Part of a small language model's weights: no biases in attention or MLP.
Each number is 200 + 30 x the weight over the matrix's rms, rounded and kept within 0 to 999. Layers, rows and columns count from 0.

# layer 4 MLP down, 96x384, rms 0.0916, rows 0-16, columns 192-383
202,231,209,219,224,162,191,145,140,212,254,208,174,233,214,241,167,253,155,208,207,183,199,211,244,234,190,185,208,226,222,231,225,229,163,164,209,219,198,246,203,208,212,241,221,227,238,194,187,199,159,190,163,155,173,182,223,202,182,208,177,209,272,202,176,202,219,188,203,228,155,205,181,159,222,208,172,198,231,207,245,214,200,193,181,185,215,210,202,172,186,215,216,168,198,185,188,216,255,246,177,201,204,203,225,199,242,115,219,209,201,147,203,234,201,202,187,270,200,204,198,224,183,139,211,193,220,212,178,181,132,171,233,212,171,213,194,145,191,211,193,224,161,211,173,228,220,218,186,201,211,227,233,236,220,201,182,215,252,205,208,129,205,210,177,212,212,181,171,207,173,176,235,142,233,199,193,225,175,227,211,198,252,151,187,172,162,237,144,181,175,185
197,241,183,151,174,184,222,187,213,240,187,270,199,224,239,210,257,202,283,163,230,198,200,224,241,215,227,208,242,177,187,219,130,237,123,199,196,195,203,135,130,198,184,218,218,226,162,186,175,183,173,164,224,213,196,196,198,258,217,251,193,209,217,217,196,166,199,203,158,172,245,154,146,180,210,182,164,208,238,212,185,243,173,221,167,190,243,150,236,207,172,223,204,249,207,196,236,137,235,207,190,214,203,206,178,184,198,208,174,256,222,188,185,186,174,212,187,175,261,167,191,202,187,244,164,209,201,200,213,231,171,216,174,177,163,169,237,188,162,231,220,182,208,205,213,172,251,142,230,206,216,180,115,248,200,204,244,218,190,164,186,253,221,101,159,228,201,170,258,159,150,167,239,206,180,189,188,157,152,205,210,210,176,168,241,195,213,216,190,223,239,247
210,224,235,219,208,222,170,207,192,199,174,220,193,150,186,220,192,202,180,189,225,168,193,184,128,213,127,176,175,222,233,228,141,191,220,193,212,210,151,201,201,206,258,196,160,216,134,192,233,162,193,213,203,164,187,256,169,193,228,206,210,188,205,206,199,196,243,225,266,230,224,221,239,86,260,216,215,163,166,135,220,128,199,166,196,198,220,222,228,197,233,212,183,173,194,190,197,237,177,169,211,224,183,145,212,212,160,190,219,229,193,204,205,227,224,173,242,190,180,154,239,169,232,223,176,228,200,240,194,196,201,217,173,226,211,177,181,220,219,141,228,243,202,163,192,149,184,175,186,163,150,185,239,196,201,242,239,199,237,198,238,187,215,191,260,178,191,230,186,171,191,195,222,163,203,205,185,209,197,192,232,205,230,265,259,246,199,189,221,210,201,205
220,214,225,220,226,196,196,156,179,167,245,181,209,243,123,221,199,190,160,236,202,256,226,168,195,196,221,241,198,224,190,140,159,233,177,212,233,211,201,213,195,201,143,168,195,218,196,235,201,246,185,181,217,209,183,99,244,207,200,242,170,159,205,202,206,183,200,167,210,182,218,179,221,269,163,185,191,215,209,153,209,210,213,231,184,219,199,175,243,227,178,137,210,247,197,192,209,190,159,195,149,219,184,222,188,206,207,206,182,187,181,192,202,187,240,214,213,191,206,239,193,178,235,145,216,210,218,190,182,148,234,174,198,199,193,200,205,271,239,160,222,178,196,196,226,213,212,218,137,152,168,202,212,189,204,199,198,198,181,182,222,166,177,170,183,181,167,241,174,209,204,234,172,227,181,178,192,150,225,179,265,194,223,197,183,215,201,233,192,246,175,224
198,164,190,187,215,191,211,162,209,206,193,256,163,213,159,165,156,194,172,212,228,213,192,165,206,207,247,191,210,265,230,180,244,182,232,135,256,168,238,203,226,220,199,194,213,206,171,163,223,212,205,215,251,245,192,215,222,198,217,177,229,185,152,150,244,156,189,201,194,216,167,234,193,182,160,269,210,192,191,227,203,213,179,171,205,206,194,207,192,182,244,173,190,220,188,188,188,236,169,170,235,160,178,183,134,173,196,163,197,217,240,145,195,197,180,189,213,206,263,189,193,185,201,277,172,204,221,243,206,204,156,210,187,159,176,212,167,193,188,185,230,223,199,185,189,216,238,204,149,203,150,155,177,216,215,211,224,183,169,208,223,198,196,199,201,218,162,208,232,222,151,273,237,254,230,298,246,166,132,184,220,228,260,218,242,210,217,212,189,276,203,213
209,203,181,197,225,168,207,199,189,168,200,167,195,208,220,223,170,193,246,195,255,145,250,166,184,227,188,203,212,236,193,188,222,248,182,220,217,207,247,143,221,183,182,223,231,232,197,191,208,180,225,192,218,179,159,156,149,208,182,122,175,247,227,258,157,197,204,184,227,217,183,151,261,149,229,211,239,208,228,182,200,175,221,235,187,236,182,219,258,200,187,203,197,230,187,178,198,187,221,235,168,233,195,184,235,204,207,206,206,226,195,156,222,162,160,210,227,190,156,206,207,208,193,202,166,167,192,187,149,200,196,208,208,179,242,199,292,194,222,228,187,231,216,163,169,210,204,193,211,190,173,202,228,158,215,181,181,229,258,198,257,192,189,269,184,216,227,243,182,152,244,193,212,174,172,186,201,195,191,193,219,158,229,163,204,212,223,228,192,189,161,169
156,171,200,187,222,202,261,235,210,211,166,190,250,238,182,144,169,215,219,235,238,155,221,202,174,179,207,187,233,219,187,186,177,212,150,188,231,224,189,198,221,240,196,148,152,188,189,194,166,225,203,221,153,169,224,187,180,175,164,190,174,172,225,154,183,151,188,218,240,154,217,187,228,251,180,221,174,170,206,160,238,197,205,218,153,194,248,223,197,203,181,183,196,183,212,197,144,179,186,207,192,228,245,171,203,179,227,177,218,155,277,209,220,205,219,213,214,181,190,205,191,235,214,182,224,150,183,244,211,174,202,226,226,246,250,184,199,252,226,195,193,191,207,193,217,172,187,229,190,266,168,212,167,165,157,167,192,163,183,186,204,154,219,227,203,150,212,157,189,202,207,237,188,200,225,154,192,244,200,162,239,206,251,203,189,194,156,221,200,214,207,237
219,147,205,199,268,185,206,244,223,250,189,171,149,196,255,170,184,202,225,194,192,192,212,209,243,228,192,182,251,190,231,203,215,208,221,218,195,219,176,200,167,233,169,195,174,236,201,189,196,185,189,126,172,185,193,169,213,210,207,213,173,226,252,186,173,180,183,198,220,177,208,178,240,158,222,217,169,199,238,123,216,225,251,223,189,221,195,197,186,186,189,193,222,220,241,167,161,195,243,258,191,197,208,165,189,209,165,188,187,214,199,189,220,156,243,224,165,237,200,192,203,215,231,223,175,208,186,198,182,211,174,210,219,211,242,194,180,216,219,181,212,190,159,237,186,220,151,170,148,185,203,212,205,253,231,173,178,217,216,226,199,242,202,118,180,203,219,208,204,211,239,164,213,208,221,215,172,219,214,187,211,202,189,205,195,212,232,213,201,174,198,165
201,152,169,187,217,264,200,229,197,170,246,170,202,205,205,239,208,205,121,204,197,155,225,238,242,177,183,228,242,205,212,222,198,148,233,222,240,150,185,202,191,227,220,184,242,227,246,162,198,187,215,196,211,189,181,220,210,187,239,193,208,218,241,148,214,198,216,238,171,194,252,150,165,230,192,221,172,174,214,151,151,212,249,203,208,221,235,205,245,206,175,191,205,275,223,205,207,205,206,225,220,198,201,256,215,222,223,231,243,236,211,199,230,228,240,181,225,220,227,146,190,253,223,175,242,184,134,215,221,211,217,200,189,222,217,226,199,128,233,155,227,200,228,161,207,208,190,253,236,211,220,226,201,217,219,205,249,176,176,187,198,208,208,210,223,206,180,183,215,216,210,218,208,177,241,199,210,243,233,171,163,169,215,213,180,225,209,228,190,205,180,152
179,168,230,197,173,190,233,227,235,185,220,190,200,203,199,239,294,200,187,197,208,202,121,168,192,230,200,255,176,195,179,196,201,202,239,192,234,210,196,185,235,193,170,229,173,199,170,194,204,190,149,182,180,208,205,129,148,231,254,259,197,200,177,231,218,182,143,209,151,188,206,202,217,162,186,216,223,184,177,203,225,185,247,170,175,220,278,175,203,178,198,230,202,213,193,245,217,185,269,179,179,247,235,197,186,206,194,174,200,231,185,169,177,214,241,202,225,176,195,192,217,142,199,153,225,242,194,175,204,234,259,166,140,223,195,205,194,131,180,247,195,171,196,189,236,212,165,166,239,175,207,157,185,168,231,175,178,215,226,178,179,235,220,206,207,204,231,192,205,215,196,196,180,216,200,170,199,157,132,177,192,218,151,212,148,210,216,186,183,235,252,224
200,183,174,188,208,196,191,201,226,232,163,179,213,196,183,173,209,196,212,162,199,185,182,214,197,170,193,220,226,194,215,230,194,223,170,218,204,170,195,157,204,203,172,125,199,193,255,242,193,217,208,172,150,189,191,174,182,194,153,179,203,199,215,216,161,156,257,141,225,170,174,214,139,197,267,180,173,196,210,209,242,208,206,230,207,221,203,162,181,179,283,165,169,206,186,210,312,211,195,175,203,209,184,149,230,224,194,156,231,201,241,212,181,170,192,195,225,159,207,189,152,233,233,231,219,224,212,198,207,192,196,177,166,229,249,183,222,160,198,289,160,218,164,137,166,213,198,199,258,195,221,167,217,188,137,177,203,224,241,221,191,169,186,228,199,200,205,239,191,173,210,227,201,166,218,155,186,195,189,211,191,196,128,174,262,184,242,193,184,222,178,198
188,172,194,199,222,180,189,204,202,193,214,215,187,240,199,192,203,176,223,200,192,188,179,181,239,275,219,178,190,198,206,207,199,196,167,223,182,258,234,208,155,146,211,204,187,225,192,198,193,246,182,208,126,238,156,223,171,214,224,215,201,139,194,182,206,200,162,165,237,247,209,170,255,159,201,192,151,190,223,239,210,244,210,218,163,215,211,220,244,193,191,187,181,211,201,162,253,215,219,195,252,193,216,202,164,179,151,228,176,186,179,132,165,214,237,214,217,139,213,193,214,172,180,203,233,161,200,209,136,181,189,237,173,181,202,201,202,206,176,232,153,182,182,218,231,158,213,198,218,220,230,196,154,216,239,208,170,211,182,186,187,226,181,180,186,216,164,179,175,276,181,202,232,183,206,209,183,257,215,210,210,221,189,176,191,157,245,230,204,193,193,234
247,185,161,143,236,133,211,221,222,227,188,190,166,355,194,175,251,182,239,216,170,282,217,126,248,164,267,149,190,198,172,158,170,178,186,233,186,189,139,168,210,219,172,208,222,229,167,190,163,201,191,192,211,205,199,176,187,207,174,214,144,189,195,210,225,185,184,181,213,194,226,128,232,250,151,144,135,237,282,216,162,269,168,250,210,222,191,214,110,202,163,155,190,228,201,193,245,228,212,278,245,192,248,163,174,227,197,167,179,214,275,235,226,164,180,224,221,177,200,177,173,252,200,228,222,192,169,221,198,209,209,162,102,188,200,199,254,206,151,223,208,152,194,200,227,266,256,140,226,202,234,235,165,219,264,163,202,110,230,284,148,173,228,162,188,261,223,198,283,247,231,197,229,235,186,161,216,257,154,224,202,238,245,220,196,223,247,199,213,180,218,169
195,211,194,175,181,195,252,177,199,149,205,171,192,204,202,212,182,192,188,189,145,204,236,182,204,207,226,229,183,155,137,179,231,198,194,210,165,204,196,237,205,219,258,225,183,227,240,214,246,208,169,202,229,242,180,291,235,188,245,177,201,213,219,198,178,209,217,183,203,189,219,205,203,184,177,180,188,200,191,204,160,217,160,228,209,203,200,215,233,185,202,192,202,177,206,169,230,180,222,197,206,168,195,176,192,213,178,202,198,202,197,263,243,208,183,191,206,197,133,185,186,213,175,193,215,197,226,226,188,178,205,184,179,225,190,192,159,212,228,174,204,179,183,206,179,216,164,201,230,219,217,188,193,225,188,184,230,157,204,203,195,195,227,212,218,227,227,165,217,252,222,208,260,191,223,167,228,240,231,156,206,194,217,206,219,227,192,241,208,175,192,184
170,182,200,169,252,213,233,210,188,197,204,229,156,169,223,226,147,228,174,261,188,214,218,207,174,191,185,200,161,157,230,161,208,177,173,259,196,215,237,207,224,192,252,186,243,208,226,279,232,193,166,180,176,181,155,254,197,203,219,225,189,201,252,231,200,157,235,225,221,209,170,196,192,199,201,243,201,210,218,268,229,232,164,194,228,185,224,202,235,211,200,216,160,221,216,190,215,176,230,223,207,222,219,238,205,187,180,226,202,209,239,192,171,195,171,171,200,209,174,194,152,261,169,175,170,245,240,222,139,214,173,188,221,207,228,193,216,226,195,213,192,168,230,217,202,191,195,260,188,184,177,166,181,205,231,246,205,198,203,199,199,193,154,203,219,149,215,217,234,179,206,188,233,190,174,182,197,206,216,192,201,133,228,172,219,193,165,193,185,181,220,168
177,153,168,210,166,192,170,237,170,217,225,198,158,187,179,204,181,215,200,203,202,193,190,213,240,239,178,194,186,180,244,169,213,232,250,244,215,247,183,179,212,186,186,227,202,224,173,240,156,188,187,228,126,209,209,224,206,194,279,223,241,170,204,204,246,230,222,196,231,210,142,189,193,186,214,194,251,195,207,175,164,206,177,250,166,212,154,180,153,164,221,237,220,207,202,186,206,208,206,209,205,233,222,265,226,177,237,215,190,178,170,244,219,246,260,211,256,250,212,200,205,164,195,210,230,209,201,190,212,231,228,227,207,202,229,201,174,209,174,229,190,222,201,250,199,197,170,194,145,177,200,216,161,168,179,208,173,262,164,210,194,232,223,236,248,200,269,191,144,194,227,214,170,183,186,190,178,175,162,253,155,225,156,210,176,194,197,163,222,194,205,196
165,279,165,221,199,141,248,196,206,185,197,195,269,166,196,198,188,154,202,164,200,268,220,242,124,191,177,201,231,182,198,209,248,212,213,170,242,187,263,215,189,175,204,224,148,210,263,196,225,205,309,186,235,188,222,232,188,171,198,173,172,198,162,222,171,184,218,194,191,251,173,289,201,189,197,209,215,169,179,169,230,191,230,185,218,281,212,198,191,186,230,177,289,254,203,221,238,182,142,155,201,238,163,188,215,208,233,257,183,205,182,244,194,200,268,195,199,202,235,142,190,163,251,208,223,174,248,215,156,210,186,195,174,206,169,194,204,261,204,125,187,223,221,187,179,176,183,282,270,161,199,157,193,190,190,183,203,240,185,195,233,225,226,297,177,198,235,183,145,220,269,161,217,233,194,231,189,224,212,186,179,212,134,177,199,146,252,210,202,221,188,269